Weights of a small transformer language model.
Architecture: RMSNorm before each block, rotary positions.
Training: a variant of SOAP for these matrices, 3431 steps.
Each number is 500 + 40 x the weight over its row's rms, rounded and kept within 0 to 999. Layers, rows and columns count from 0. Numbers have three digits each. The size before them is the row's rms in percent of the matrix's.

# layer 6 MLP up, 832x320, rms 0.0415, rows 382-554, columns 80-159
094:472526519571554436539570529516456521497478419476487563443484508565513502535467600513456536453561553465453503596467511523533503504460507501416533405477583520481542497540448430488506564486580459540532532496445554491433513504514499527554558504
101:422451478591525437542548466454584528507487642528406515519511550544546482503479474583495482487514464499472503467524432464520501538534499494470555501497521506499440446570455457399438534459556562491532456475499504535520593537529500458499491546
094:563410425493528492453478571511472520466507582512544445456558531472528625508468485409557514601540514442465467521479479481512452479613542522482508528499497473482486438632513460463534448520525446462458500481544485516469521477415426468543542525
104:517565484520445476438495509512491509435510538572468494511467494465541559457454457502482585471426609504505481426466529474557511438546485495522528471540438520549536466506441469539477501528447476548495401499472471517530500510507522500514485528
100:545513533473466430501430461475505589476487441467506476463522519465529457489530461502486490519494489545495470432464504400550497432473563531514563484503511552490513506481508492443467470522477476486440447523522422492539462555481567511449477481
097:515492524498446561492498459529427484484474457443510430534518520494437560518491470482568599515533483459432427583549539420515519489509486467531499531466454428433555547496549515506581437502532501453473438508516424547460475497486534500500484583
100:447496570462507386543540533452440512542470490504484499500479539512522422579393486468551451451472479522496461482492517504477494495470437517449504506497520470471380507504456472426543492457554509461538485510533580552507546457483527474486405496
102:507520441535454579490494438560558502450549459437466493524536551485468459449553565488466543512465535504566498494523515413562485568528508564496443529432461499589506524464463484442472432520522523539514537508507447445425519545536516458570562544
101:556497476545494504434438497486425499468483504474532442515477450542507553432459478526498484468554491503467431540461499483540548488548486421481509518484533467462490527510525537487519436501465517477478482463468496541513457471497499517451471443
105:526516544485446469421539564530502528452500472537470542512470547471437483521503532522391490473443533462520487486534544402407578456509510543557469481584432456499499510486541567514534474521504503529512505513512465504461448428442465461509499528
097:582547463476486520600531523525518441423499458455486535513479515580502523507463463430453548429502471451495538563523540514461536554413522547467521506542546522460434505563513505505488511530505550431473475441437538532448477533483481493459524526
097:536447471506451488495518494513505480483466478511433404492455520552526546404466474498526446515530493569571433467486478490505544525526475561547549474423498513513544525486435447609486503520473550507435407459520523512577471424488468420528508516
099:540509523460475503518521470540486473507518493528539502512462506499471530405414499498401473522480470538493563396534500455472538414442499518531511502585480532501540500451435486480507532557531519462554510529501526515491540476541557504549483479
103:477510488547579523520537502496477586502514500490589539529485452541494530506464543497554516547521492504506489477521437524481588529578487517594501477510473494558472506507566556524539506528559547484505463540470514428513554487456488473535449482
107:517472506478564509460545411483460441478489527452477479473512543564544529479479463521576491436502595458537518472457543462515476537473497440548505486510513480502507480488429537484510506487552496533517464410463502522486479495484446483499412510
103:542537545481470554509411493436492549382524543493488544519470485455494551447486520451495442559449508496490482541485485469487512487457453448549374498477447580562526542548530555463518492526459481455494468476465534476510562492557515518471522472
098:465505470480589539535495480536519443513393478496546429567536471520446458483469494548550535435480571527520500470477442478548500427478503487519527607526514519557518543475477482551527469476465574470440508517454531452495494471547507494536462475
097:541421503546498456496457457506498561512532486492439586581427522551514543556492452541514543522537440498576521418591380476459487518479417602496473503580533469514501432504536496500508524473502482506484540463544480481520535497435528492502513512
098:535518540542513488434493470565491455417457550524477541475518503511481544533513498465507467483501470511527463512507481454513460618534489516460424449465593567459512456466465551529536538558574468454478423507463481569538470540521479426476499476
092:467547523445463517483463504525477574466455495479560487511431590485478469454480477474559459492512539521481482474430534563518487533482497424402539543482499501551488434479482538494476510551422496570513555484538484481512515488450506512434505484
100:506447505561419484459449549417482507465520561568475490542514513561505498461520465483488514482516516539511477455507401479507504541443454481439440544521477519472512516503520478515466518533512556502500521542501504438514494510535544448490488496
099:480529484465500455435443511572491538534497470535453519549581503453519454456506489428484507440475494492485542508605444564502457592536480476537509458532497521514519503513511539482514542414496436501430524448500471510504544495504490439564498545
097:497543525516506493471506468519505426492569505527449484466536483484502521562550526540407461522579454495442486517499493445558507482527534524547437409535464543497526426571519405602490483470563570511469470499439551520507574486427513482514547481
106:511510502565490526446477489536536505505547552525507458529474508518531482449512501522529551474539467518541477465474541466529556486507554479443530467525533504507451496539509481456521487556508484477507465489524484558553522588540512469496534523
102:543464497500607480581459516498502569469534558583438513502492493485554553589469497524467548467564498515529500423499522488491525486513464438461551503443456452483471543585482491477560512502457560489506487505438517478523441488502483460477509577
100:469438532472575524447601512468564540515549486480510441532586542447503492470458543522418496466537520528476480496525472512498560581462481510477613449557479424494544430491465543430452532470451487491474549561451440509473580436497555537548451464
093:415552546454489514530501546493480569514497527493507500563473457516471519499453456501567549516530529488436458582487484482452487577519478513574523505532493460452441516437470561501541471460533543491468526475468530500473447440447528475448558496
099:548530499543492576481459508544504517478524495475464566484488534532492549478502444495444495466521467531507493529489506427429543473489494513540436466497544571466547476490581497444469503439578518462589468545395498546542435444505439501481571506
100:473522464530484464556481438525586492473493505559464492507530483427550445426545494458485477463518529526539549499519499454527572513513546449525518538546505459458496428504447498472460542533486555535530455493429501538443482518471495528522499477
094:430544523489469468535531539528456457549456439560458497514483406438547563489504483386545522483486524475455534487558545501440451465509498525454450496542499488454528530494492462455506420513536484555551493454479489532533558470509430520543481527
100:434450552468467515498542549532475528493544549542503531459560538519554487523544510457506534407490527432544532481532550397460516488465496464531545504497525527481540505488552517594650551534487508487498482564457490506443521530489374513580496458
105:573445486470407518538549517507548552517434538501532441435479507540538412490491463514513456475542494520585484520507532491489466536465521459585518440454458466506578500474471516535440464463458465531489521492537549483448456458540488456501477474
103:528442502454534508545499443501650543530461535575440531525526574518556500472494481500507463533543500502478476528582468547506482461558492485411579553536422462526548446582486588510459450479502436548462457487510472428503442424518493499494502456
089:517533489512510507501478510477513480459541521540483625520445501492473502534532458444532496487554508435440522558558474497518469605504544496500503521480550534454470522560482502446479566443527464440513497466572503432486465555520442502463484521
102:483543430449483528505512482535462488495513534531553562580564456537474574543540451484454560490532567528457511455531460498480447470538504588501525512593529484474520439490509516506464546461487512505483553446504495440462499501491524496529478506
102:497399519562612502503531462517571468477497561451465500606435564527543491474543512496513436571511524577522475480466470508490443519541491549584479432544546494499483531508543446445526432512455496535511511556482497516527542519580501522479479461
101:489543525481527516537499502558577526490494541494510490544490499494515510491504586474546503570444506545505526527429516455506464519488537433424496506515584573522430480437450440516500483526541491549507496441535482501478527453511539497516485439
124:503508540462461537583519505515460459493494511480537519519484567524494548501523507485613490546484469532531500533529503505554477414469473513435490520492589540579538502604500522392502526488498508449497401471464467550442494495479467461527520498
100:492472521495460544528451505452495552505518603474507545461451519432448568545500439467530516445516485463539499420506516555483469417523536528445515505474500471421566503525504482478529468553570521467491464485533512554400459565419463446531491467
094:473488545499501547529456479590467516466468531464497530561503550498578431489538487439495456470508488481531551490506469548511493554510513510524524504485494526474456588533477430511482526412505523470508473481440518489485506529453482504498443493
100:503488472582508528428553490462550507462486433521507482508444532486537515549497483544505549539467562456473474402502518540487505502524473484587505476565437477450478535532538508518480472477541484488536501507550508567504552520508468459550459482
096:388490473492537539537521490414514480461608469474474521473531454465530445512513455450557548521521487499468494487495455566437509618522497501489505498518484451485526537509530489465500515475479525511571619444510520506517496543494567463494564500
101:440502516499460478530521506482469558467548422466496528496540560495506557494554573455455459501519580473501477420565460454472459482489453514520489484469488512534456490485426478419573511573512498559561506486529475459558556437494544505525418512
086:488463545424508468451518470493539567544548531510479549527525509516446480534456487527495544544530458461459548511405570410450525504517496421407516546557538574512520480512483552509494480484576485500452499465525515489469572494483555485513504504
100:513452448548399530457476491484385531527548512519466591466508525516517461521521488499550486462481506516531511539535493499499536447414565490437479502563468486508456550464458472513571482443450564465446517478510545492473509557507558478436519439
103:571495473495579563437398432551485471496464559455564554482396575527475517563487504497485520484553479418452566514476457588451522454503504484526495481457441496511550502445523557558520545448523529532510554511550519529497410460514478500563500548
100:451538505502521462525575493497603538492464495513451547477493528529456504535453504495549446414494480485442456484549447463499512459431499538459504489491466558498535531579479446492462452514511530452499451426535564522420479541563501516492479476
098:514424501480525545536472440500510544526506513499484547523499448429567503494497507448495532453471536497554568446512471448438502598475503459464531526510510524499485474414506435553522509513536485460485461513512523394483465508562418511517414467
105:558524522433538540579525501412472403481464508485413482473437519499529562538461502567566460477542566506572539477540485510509499478481563547451538468462441535485521512472513507550487402566471568560498551531475482473503470530487541481499518537
099:447428506561418485473501580460519438508577488485504573560535513501507534521500513505499519537604445442513520505422533526545430523493429459515561519516505499495442526594540520531488560453465517444407535462494512476487497432406497455502523566
106:543443496463526445546473440446368488386454452547547442489496524485416490517499540518446522491547518522545512466471590485477487472480582522500448537449453537482472458419500519486484534492523508568475435468483524465552502504506482505460462509
107:474475463513473498532490494480496536488490531533507592560515536522464496567427485494482476502508546530527482512537527488578493486488440480521524456503516528516557554550507463527484514477464511407471597499470542549437491531524568486528550440
096:504531514455508495452437483563462500538468523429539488525474414443544481480453428497479539557526490594446524537518506486530425490489572488532464497462502521491525505502536446499540553475500458468526422550449496497520512515503438528504517476
092:549492547426493580497502502478532540540486494546473520531453487482433504518488500470464514492550532545490463519449418516572518477449458518505534513559544464494550518465515446523453498531419478512521447493542508524499511576494498500606516588
098:403563479525527448486486500531498486461496519531486467472419512438533511481515437518531511577454528495480498576487508512500497538483487542481479523449577402521536526548482510559511502471407467478557532525481466512509506504542499552529582524
109:485506470544507593468545488468480504519531474485465542472518572494492464418489442538559511472489502473443533451524558442479483642558469491446504414549499568540561537493557527471559567504508517496443520537480484541431458453574552469486550459
107:513566440436488488447584557502440539469536496482462473567532528543522466476503454546406527463497486497526532474537546412474555430505513461508533472492530455482458448483467509478493557568510495508472500487531457518467542456612490437471544528
104:465453496555438511424573510410550567456511449382557576436505480462469495489466441532522536485482549445514458560519478487471468490583487506477554552447577492492470461534408481450492530463469515488501513486490532499496434441482511482519517519
105:486442524479521577498484534509451554517529530523454518465412515525497532400540481531531495479537456548536505540511474499413481498479435530539478526516471563495512469480461562569500534512438454489522476460448524507461416513546534526488492513
113:484469507484536501482397510458471548483417509456523496551529515583513533451557453480453505483466486468494457475545491516420479533455533504427425514559566500536482440451572427464542485463464549473499498510493498512534500535492556445514584406
101:463500449533472534530464422558511542524481468480487539548433556480525472440549482504404506494515558484476553485470516487421493518468496530551551462528492544450465530508437470525431523565460534502494558465470538504416551492436493480464557526
104:475537455541528491479543590463483537495474517472461452539547465519513497567419485455480502503483520489561529559482444480474481541548480480415515512481491459500547526459528489531491481456498454532552546532550518464524465523501460435532454473
097:470409434524474544540423540522595525468508528511491539572531502484473458483519502488501498474504484515511504487494477460449469453465537546531542481468511466579448511464493498529441466396497482505513499487518512462504528494496447481526476591
104:507501473535521496469439505514488486480444499488451452530514590570526528458410474480527509466466458467478512466412479549469537500465528434484563494500455523449516553503437478496458572506456517450443510494547441578576529472528516475429556473
091:521456486444468499506511513525507412530509528556523474534509556447538502495490462451501465464523531499492584458480511487408481472507490502579509509441456528515517418442538480514595541399503556511451517466612504510482478575457466570460501452
097:549454459564432518548528522488473570451541409561478529426438563444512465519541497550456537496539587524493434488474512573425498524466453495414478462549517530490497565487555519602472537539532511508549536477506556427456510473467443506519512461
106:485512411528488454593472557497557543489492485509495460476498472545491531478525483449465538457495489470426553496487504482485513503451485459530482469539488526471537586548505537495503571508541554476478563528417397465509451548528526437417512453
093:492474503519580490513542486469499526581451525539473466501499485475478477532467437450502554526550559503530482510503475553575542450542516487499403534499456478495544487502580573579565557527492520545525558502434439466419507439518435547479485547
098:491530352470472526497534473557574477399523491508594596541544500481424438424475501488445498504542530485526447463555463516517542463545487519553519432465494527463564484526506490527523530556495528504469461452488525595520486453549485508465454559
098:536449470497495477541495528546507442493494435435461573516469538512524434544451483535496489482505502513483439503498573434437486500519555529533475498364395445487556496459494489550442524582528533480502526519485530472457422509569504545478459447
104:555426487473469514466411465487440486505563475512482500478452419580547577511472512478578451493557488491492436530534405536512556546515510510541565569531516549491474538491438537459563508453508473445509517475503420501471557530425505507494491511
097:483426512517570493492466552514480450572526502541485504538505480553409495506535517508593542580506500486513562492482521495466535483506523501458463447483514566519456592516536481468578441516482485521473438473525469598508503470534512550472540537
097:525421485472564476488479456465507499473444505510481508483521468556514468454547526498488519473482514503526513510513530488520507512461428558391509534515526453513511511509493484451526487498448549568464520483515481519536538440590553540440488521
100:537533463499562558543555513563507482503449506508461473515487434504463449496523471425451536469528448504525489501545504454472433492588493502489553561401385511513512515526490519485508523456524513527556427514580454456532503533465530479569498588
100:553504531606512485483510506485446473444522474495523522475529512519498549546516592443525471508471469430486483462554473510532477484457512475557500486530575516456578567570464541534552511447555529524505537472550530558499468467480473598429552467
101:496504598487464472498533483522549472488479522509439524485408581508457477525528608454472559441524461529531540454462465541490466519524487510450485533446473531538478481485517443503504534523535493537464430520535517457551492534484507511519483456
104:545566492484497423478559518529556447474449460503488518551533518475411530599553464526476534494508427489503584528473503520443482455469471454495508517503538508496545495410489494465518520555480506551540473460465473471512500486481446522522461440
114:508512487500547525496460498544536471496501471568518513476485524419497449480443519581489564524500562527453528519504505515491503563508491503505463452503502583488491500599502516493511473466486469485510510434518486456543510474630512527433569532
096:530547541497520530513523562576546525581545452484509514535452476480617416499526517528502503464502469501509518507529492542499578469527556486549529559525489483494493521516574487437562507462577450539584461472540475521565510467520509515415498460
104:555492459430528479540460464546501467538515581528562501554495435484463576519457402529494434501572500482531510485506482513471478494487451523490598527558510505517454479541466427502557532492507490505526477530526482503496529509498487481507534477
105:392532450528464521524493482507466470513497482457524554446536541440507573528518531457507525479513519491555514492436498481509476548445518553454505465489503584557494442501510492516453524495449541445471542531471469453500528468478515461538529524
100:541512566523470447512571478498477521435463553471541553407446449517509531520481528498480482504462539493496538484480478426519487466469514480567556501479515518524463519439484492492483530444495526470458559554540563536450486480407473536457437500
115:531492523496527550459487510463543523509482573479518532467451459506486465543422468504500521401576541513482563530494548501512530486523542489476556449467484465476497526408510479475489580444472555536492551552431492508489483493478534538516501521
099:498513527543507528570490527508413532522490465450464482543540523493559486441496554494497493466492467470432494484481495467524496502506463415487495527499539527504468553554574576487582483443378540478473484502528551437530439469508517468513492435
098:501539508567476500525468468527541472512499532436451566466475437545454523496487592551457525528525488502570478485515493488470518457469504532463557497629481487536480434462458479501497461487550486485492488457492455476564471511506480420517484534
098:514496519538530497591534574448502526495503496474535535455536506519495506466515450555579454559566492462461552504496560516496523569541491490513497552474522490560555458556476480501460538443506556462562437501472513534501543542511490592591472398
103:528478533537507596532482554484506464460463455442481509531554462452522512463504529528414572469512500468425473507599495468492501489482516503464485426484481441440514443530457502501561489430494525520462465494428455518523558422500526510511525502
103:534556557463473455458492506503508489471498469510570558538475454518465565483493484512525543468473537510475436513527505502483441528504470503479488476493544445478423526419517448508570487487515486490508494498418536477494549506518445481499528519
110:509515416495502538503491561450525530509418537439476461498501502600538458511499527498533522486559481502517593468448525465549541490517517447524456479470509436485453503560496387515542467501485505474465532489509454527561566426498483455480437505
098:454557464488545480533512499432475497485548503538500472542501555439443481503404503509544480506603584502499460527564379543531502538428434431491451548432580447528502477487483539528541536539507403522491528542558517473475413522477504537477544560
084:411407491514509504543490534490488515562524547511538484531484530486510528514567474494449454455554530564523573443565479534493515512539519485562482466494515503513482503447479519430542527504488514539528426524444462467461409533518480431491538544
098:481511544446477540531460504499481509542465491512455517507513461562463471496419546504562404494468423517551518515485512514525481531516532468528506591507460477512556533520486570463480474496534484534523435511507469506483539460547506515531494465
107:479536488462491500472513510492555518492485572565498490547530507554536519497494467535510471503503506485499452475560496475451465451572512520546488523544435577531496459545503495513478503441466464478480516535558546503521446516487456489503526410
101:510580482536495572487443541520434513477560590489513584551516536489507548504480528494577510459516515524499579438510465531516557419498494487448420496527455486492467522551465583541404484528525518503451535520509571507416487514422523417495471490
098:523461401455541488507502446459550473520512569552523541486532475461487517486506514480529485475540517470472489434533397471541489565503552519546546464535471520475526533528574516443553506421448534523507520494515495418504467490460438522442497571
095:490457458542484554417470519514524497486536511491594489505431520534552493528501574521524539467473525520533406490552496442504510459469444509455489422448483504521483540563463477524537513504455524530507485552518444487457442561482481574471502558
098:491512475541554522495453472519560457503490518486519501473483535471509586482488483452502521553452522467522411516473408555530495543455476599475495482415526500352409519460513640565453498517504534495492528493518491459540494515454461493480472562
100:490509438517455524528441520482538521523441512430538525527418529450509458489531526478516515537441483500475468587523547527572534446464510455539477511521454509555477464508577507498495513468458502514557478511486559510521477489490490477437497470
101:543437553526515527551523481485479513473450494565491550416494529507436468524483517583449479514487422536444451450563433517497530532484397472491520510440436568470479560438465489429495563510548490512494514518514503467532512476475485483531633509
101:496499500506539521476502497508459449469486506532526535481445529444508457558473531568467539502492523453498477520410480509544525574465503552530396514428500402499579477548473552518510486521446501516484500558471472418457498527517479465521485547
094:493520587480531486558461534494536473508532574451499594517507520570503530505495515591467540459554489542446500502525531527464477386441515516511501511488485528480552468465567455476469403574461506537521536499514451511464510517535469516490410465
104:531492546510531499461522479470493520519495533495525495478500483468517525589537478487536521433463517476456499476519488465526467497476578553509528539469474531451472579510488459503553507556454496495503471518504536395434556437501505449395551507
093:486520483485528464484490463501463481528445449485577573579512499551428444482491579461552497473490503384501517526534446461538486493492500448485500478471437467485509481432475483471560512490533516558533517506515418511468480545513553570511508554
093:479523510518478499437458492519505550459582509546447566523437384543463561458481574496477554443564517473483526464484601524447482499513435467471453486473492516489488447539449505445494512434536466399417495438480512495456462501389413456460530498
097:547588505572513475412536434537534530578490452548491572524470501528564555494525559514572524579498476469509455498502447582477546483478512507467500525476472523433476441535445498446564541548475488525467460514523393435461521516462571483566478518
095:476456475511365519483430439473494453517440522473529532529529521500551525517542476475462529466508508529514536520486530493522487480458520543462563488468536514475461455535540466528544629537465553524486561519520588459488523511520561516581462490
098:499526517505455453506470489517563488512488495481484453551537544454516479565512471478522472467463451523477464562522468518542483474495442520441481547424470459461570476527515495529497508515500482548454508542498601569457554493515453551493489503
104:520485428449464471512478500497545461599449460552547531451505453554468507451590465562539508531573464440507488472512484485468439476536573423552563475487509477520553540483518481494480585491517451497463559455489451467456531446486550541509541522
104:511517481478501430516492425490518478472517506540540496495461472560466575507503574429512493520499569536477505478546514504480487509474503430448532474511507539505475502469456502505543446499581546501564544449489520483544510528509521436520552509
101:446459440529467474544522475539527502573542509499475503527486556527524542492508506439446569574459504528504535503428444469504494488542484491582483576519466503513586476506497426507565484492504429521593540565475510549436487510489517534482524464
101:486530497467506457450557524554498470514531434436453419443522521517487477566583494496436510476466466495517495424514421464516556505519538474488539436506526520564532491535539517519561611566502540499521530529483506539494499418468509471531477508
099:520523485441472486489528476489561543553428512468521564477452502484453456512535491533565460518526538518555461452564520494535535495564470526507521434510546483535500483523519517479499529409568519568536490504480520451450527483485538524468441524
102:462499569556514453522450485469511446469419420369559503561528480506427414493419504484536448504522504510556440527493435431499482518454599451517418505470498512525500548453480470494501471524481468485498510454532478485431515513455538462602526535
096:453494410403451431539487471501451467507471548405495524507548570546443496474457547496471485467455490472602531508482514560515555468472452547462477489542561464557475447464545528574460516529504466491489512513437586521520486490414513496546503495
093:500438437467490486450510526480463444535575450470493439462539572466530451498499543554472537444545522551482530475419550499556494441476539495484515511412518465515518459519450526478514524445542503506527562463518575511468517546487479475477419496
095:444513546540536440536557504451428487544473491532522520468526501530561501538483537566465456584471502487481532460542530468579587425460484549514496452499556527466506504510543475486464466587480506537515456459546583516530496508508429549491490442
098:484486521465483515518503470490505495465488536495487514496472511513560561536469450601490566475562553472576457414510546514477457421506465488431546503557519542541536501471450470491506499528451486568507486462518539499514621511480489588511460504
113:484519549419404428457496451556512444498522518439570527474475541407539484606453537555519540561577499496507562581517434552447591534527554604508480494460466553485468511521588496530550463471446477473469459493573511543497436533513444486521474536
100:461553589524504502484562474541489514514485430406452525429441478528488525477491514504528496580508425480495556479533530494494557452496509484533539557479550532453533514547559491504501467538546529498553444441487525488501517464482460462530558543
101:479487468552462527493569541475407519471489416484485530502526510522439505459497499493527548587564480520504396490461440533548531532515505516470521491486464494563514443504521509568479455569395471565440454487499435505464574524487505556582543544
098:533550461513488498453560486520458474503495449574549538497457453535539542453453509399532513491493501499483438475560495498436541584503509503483592470477532509497471526527432556471461518453548497465469513499518482524454525462456475487519499495
092:428527500489564519550495429493437526506483537565482466450514481513484458478503456559545489481500508509533511513455499492545501487407522480512489494501506472491487518481461517504491571454479531476468487548484425466507465575524435442515545517
099:533475449402506519498497505505445473509518530520520442497460531495421451442561558522515509391464511509416533443513483464479510443517514500500549555566505535488507436462508464448493543459556481549477475468520444469453499538423508491485494512
097:430473459573532559413472464500584489527530567588490541441541416581558508464474547487448573459453489508537492526477496564468514548475480538465528475514530468466461560488479497449480479469502542501487425526516483527553523463548409469505461536
100:532490537451532534426450481485431458488489472524467375457474488540467489510447510473447447567460544468461458486549447505499470522516517498445476500419473532487440436508546538475560473507508493394504521474516537528471483501510476490533450499
098:511582480437531458582498542477467486539490563562554498523493463483448479491501490572478541509503455496543515508450445492529481501553505535539544490486537519449521509539533490471521495527522452470527567478450495537554471530449546548498482438
102:431463559496534466549525491542473532444502465515465558469464479586551571418539463522497543451491485473462522493486500504442531424547503550507450543517461463557518507601521559484505553423401501515560512416416517488558440482497467454530480557
097:521526504478481566487468497562522449502439412490445524452538516518534515506501562473505463494506447475438506528522501522553478494493557512493464465485533517540520530527599539418510496416493439487556502498565508528448515543436554536445481559
098:498492470387500431469455508522432479505415520492452551498464478485456524515489495468497510547455531493506557499514517466597536523536528529513430514468489540529458524484482497534530513492584582531474510475523525497479478490478501440494531438
101:504488533491454465530533480520487453481455535395508513521457513597453429504501510477467483494537461570493491531529501444499566502524463498504473522547488474465543493516477454492554489525539477562523489457425487549443562498537537524510508520
106:507452504523417474505502542453543529504451506539551443501540486467505465492529494547482515514510505472522494437529535473536514533554509457471464515452511510490442525486511536551453524525472460548522568522471517533501509440531410499552528452
103:519483535539456436462498538451471475454466570472492496475500501474479481533499536424473458532564520540487502476417413501499520477484470525423487485546497488512473537521515476465548456536468506503511480508504533559496532543479451444453512494
099:448444529521515528510481535466475492576500586521505482466562490549517518500415519485522505454514509475463469491476418481562477534484527466552518448481408591518484525528529518485515542461511480527533514514508447548549509532458529505453469533
100:487544544517421443440490495476541471539435430522538506473498523486396550495520493590507450524488439520562503515482539478527551461447547427514457459501455560471513484527506463500449505461519423528533600485480515548571491460530574544478509486
105:509462537522520566454527479531539502523468467472555524460524545492570465444452460490494540437477524530473554544481443570495455522456415471532477516522521479451500567392554465494515465537464444475449584517489495556558441492502483584514539549
106:561504573455451474481455496522506504496495537472459470562507540503480537519531577560460478495513516489485501472469511475429530486518511466443488475524494486559578495478471485483402537525525505506478465480487458513571512484486534484537475490
098:444508544466494567475530437576494581417508560541563508493505462566490539457483490541451466445457508489505450475416520535538495508473461468519512525450522553525535542449528515468491464482511501475525449438509495577522571555465545496554480494
095:479450508551498512469487527565528545521496479526582531528509467494480519503432487430538505534458475518511449524503490570495482541530529497480497551473555536467441519505551506484581526540443458513524437549467516484484467489493495463471442505
101:511496409565551508445526464470489470476467450485524616491446458498507542495463434482517500551520514599504454519500512479542486461537456495424502518472465408501499495483517544532495492489484434528551586474479449502482501469505470484449517493
089:382479526533453488462502526413498517538580521539523414489437461458531516453530434488534507467399484521534532533474475553446496390539563496535527452517467482550524529478472505518452463558498519458484416528540471464511515466489534475554496473
101:524520521485501462518505481482514580534505489564503524475546503504449503489477536516492571477501487486547458484551484514549548441513430528476524504576476501498451540515496507508579503457466508446548530522462533482592597479521503450432482520
097:550424439477489515495489485565568507524480498588457531475521552541542456564392472510443531459565510491546509516493452571547533538564452497507542512518476497542530460494482458555478408449484443501520505613480449522446460500508433552510505515
103:516539567503488510543491478553513459460443519491450535471448499500526542544517433491477481507484563561569467528446486497460543421444445514537451569499438444556480455486477504477509507514490584502549570480432519415545504433492496506476444567
101:459539468529510494438467501520534434463469481481512530427478531524582450496507522465476576487491546471495534483481556465518439494502463543503437506504425455531557462452445434509516516490467607500412512524506456559513488591524496579497491519
096:521538422499487564454533524546492533465505574464537512446493489476529540468475575475474507658452415523551580507504465457510491465481518489428579441507524499472536445546489478433436546505514506472433519546444472512436507491480490476556451542
108:478515499509491481532486391495475443558544546494495529505467510452559448568466503439482462524494469453525493525546479479442494433499489531549495473474470474530467496522524466586425594546579462473566513508517441550411484487543486520522535513
097:541479525573443519501461470423507529446504464538519497492491465479449489426495497478553476500475522462401483507513512526516477477562508445481482516462506553525543594573406491495485483446561518469525538441515480526553499510513490556466497496
097:476521573480524487513532480507474502466560432563448546523485539458509444492511521553502517497559537482458566528499500550481521525553521542481578551556468545463485433534481498525537432469471524582531485497510488541500480531508573425547547441
095:455452531522456512429576561513540479520510503508435467508534519509535495538517521465505463533529520530480461505555533580495471524476508447546524520503527530407566532471425453449489556522506432510472516538470526554508450476457521562474535480
100:540467466531469523555506446454527565473539554427604544449514499558545546417548475510528475501511484463477550420444510487502492590571464555471501444551452472449447534535512500454576492436542453569580439512554494477499511453484486522498546483
101:503482529585469530525592483563478478558534460499476526425493449492475486514538473547449439467533434468472433501474501514445529532485540554544511478576568441411468495473509488459481452480578536536493469530443473537486518555437529501540511378
102:500483572477522558482511483503555569469413531526491468426450540448455494386540475543506464528501480489456380451444535478497531542510509493498491483457506488475462525545475538514559485528494456462471508568488536534512474466530474543486509523
097:542521412454475491470465507569471414563468479559459476526489444488496500514493399529538507500533521538410510460480552511465413535530466416504564544474521579488525528529506452459538571475522484463488531476499497515489416500462499458536402510
100:498507471481471517480509579520510503544468565478478449524559554501539447501430541486498439499475561531461470588528488581532563461470585484513496550485447472539531504514541515568566432549457544492480492558550492496446456480545474457508517455
110:506562447581537487529472500491489526532506510428491478509528501570516478431544486450519571515448474484533585532428477487494563515462548475588505479482539494423454438545529512494495455547445531490415524490487446531459464509465454482512478557
097:498485502458430531545495474484538474440460526466479542468483471416438477504452483509545516479467489497440519448454521516478517405508477421511518453530461473526346492465523517527557469505537458466593484464409594448476497528474421524471581503
096:594502502508450445456424424485502546547517424512513434520516503546511497443491633518484414535535531492547459486528471442546449465427527494509487532475550541478452445523529473464495532537538521534447549483467505493488504446461508555531484493
105:458482490553477540523496549491498529515604454480442512510501467532458576491578502435463463497496514523544464530497540511556473472461512489433445466565477451492538519512552460512478433570511524564582507490532560505518405504492487500515458535
106:528454425494419513450505559517490463533509461532441532511496538467504459512459553509490548516512525479539455533500467530473506504479545546525457533545483424516420523431566519452470477524437512455513529468532531548467530483482436464473463508
097:558511488452470421526530472514451523537500476459485480521499524535519545522488448544451448477389493515543441423531479544488489525483471492497495485550549513508502506448489509485488502476448503453499491557491492471506548569514471493449478458
096:510539579544504539481434576510519485503514505471419484461494502459481560554536512562507441497553486462463480503508529541498484438490536459529495497548491522517480565534581536508493450463527467474539505526518529557521499538466536583458468429
101:490524532461488546485514482488576569483477506544485543415569490552491498517501515515487466493553521448496535496482451494521572533440511476438493550529550493525562540478507448429532576539399452483523461489486587463467511490572493524427530543
097:533465488537514497498552447482529477500487539562532566479476487527456485458484496489514506478439543559494493533474501498450579461472446504427558441493540448477469430516567467491485542461513488548472505442494536529510534485517506497496502532
101:488476490461462468504466482429490534474549454472486516486477520457457439403450542465529504567480512529480435545604512482517540546471521555470540510479512429514411474519532516461502454539537518512482578460505496508478478481519509522498478522
094:501463569466538557502511499501449563540505504380477520492535446576539542463518553434518440532538545451532466543472553543479469459587513497520417514462539481560549517533540477472517522527518476526504519481450493518504475536466471508507449511
101:555523524440501479488569464542536412474455521505508529420453469479548497482467456398548449548594574506508543448505486465425546503475475472527525381470467492473486510468475461477524491518541450463520538468485566542546568516506527567476550445
105:496475488476435502438504540469601529542496429522516512548420452468538528507430568504479509521498433523532477500520536533556498465503508449453499525606442537520493474468511510537463488474500414433566522500516515541528552418485459525550528537
098:446426459501521468540548470484477510493459469548535471407559450541552450520533450510576467511471440410528487466491608441606563513428493546461484551497467511509522461483457500540507472571493467534493552494556524480545543466537495507430500527
093:517455514526536486521445393532443524494560438444493511499404528462553478517481581518481518548416516505444470465483516499458511511472506535496494504537440490544541537586536448486578520494464448536406546525526541516378494571471517468481414532
103:478524493533503485499504460473524544484374522511509484462515491467551555523478565503462503497445617518519522527467477439448488479553559468530520541477534493533475544437505525454499508403484490509477437509499544471543525554505519500478531540
103:615552529480446428447524503466567484501537448482559507444488495481459430509499546547553523450452433521470482526528409520512490527533492478521500521495491574496530464485439491503539488475578556516513528522511472479504488501530476497506450549
096:641447554544510537451456483442501474562477517530501498463500498503484500545472537557515506464490485479497469544473474489469548523451465488486556629540512461509565484551528451421529430426514455480414450530483580456478458470522438490493479478
092:512461500424514585503538496510499483464446435416495471490473466495448483466441489445401531552497528508455454530563466485447554559463552460420551593459469444482566453476526503458496463451446512471530544516432490485418578452499481460550447480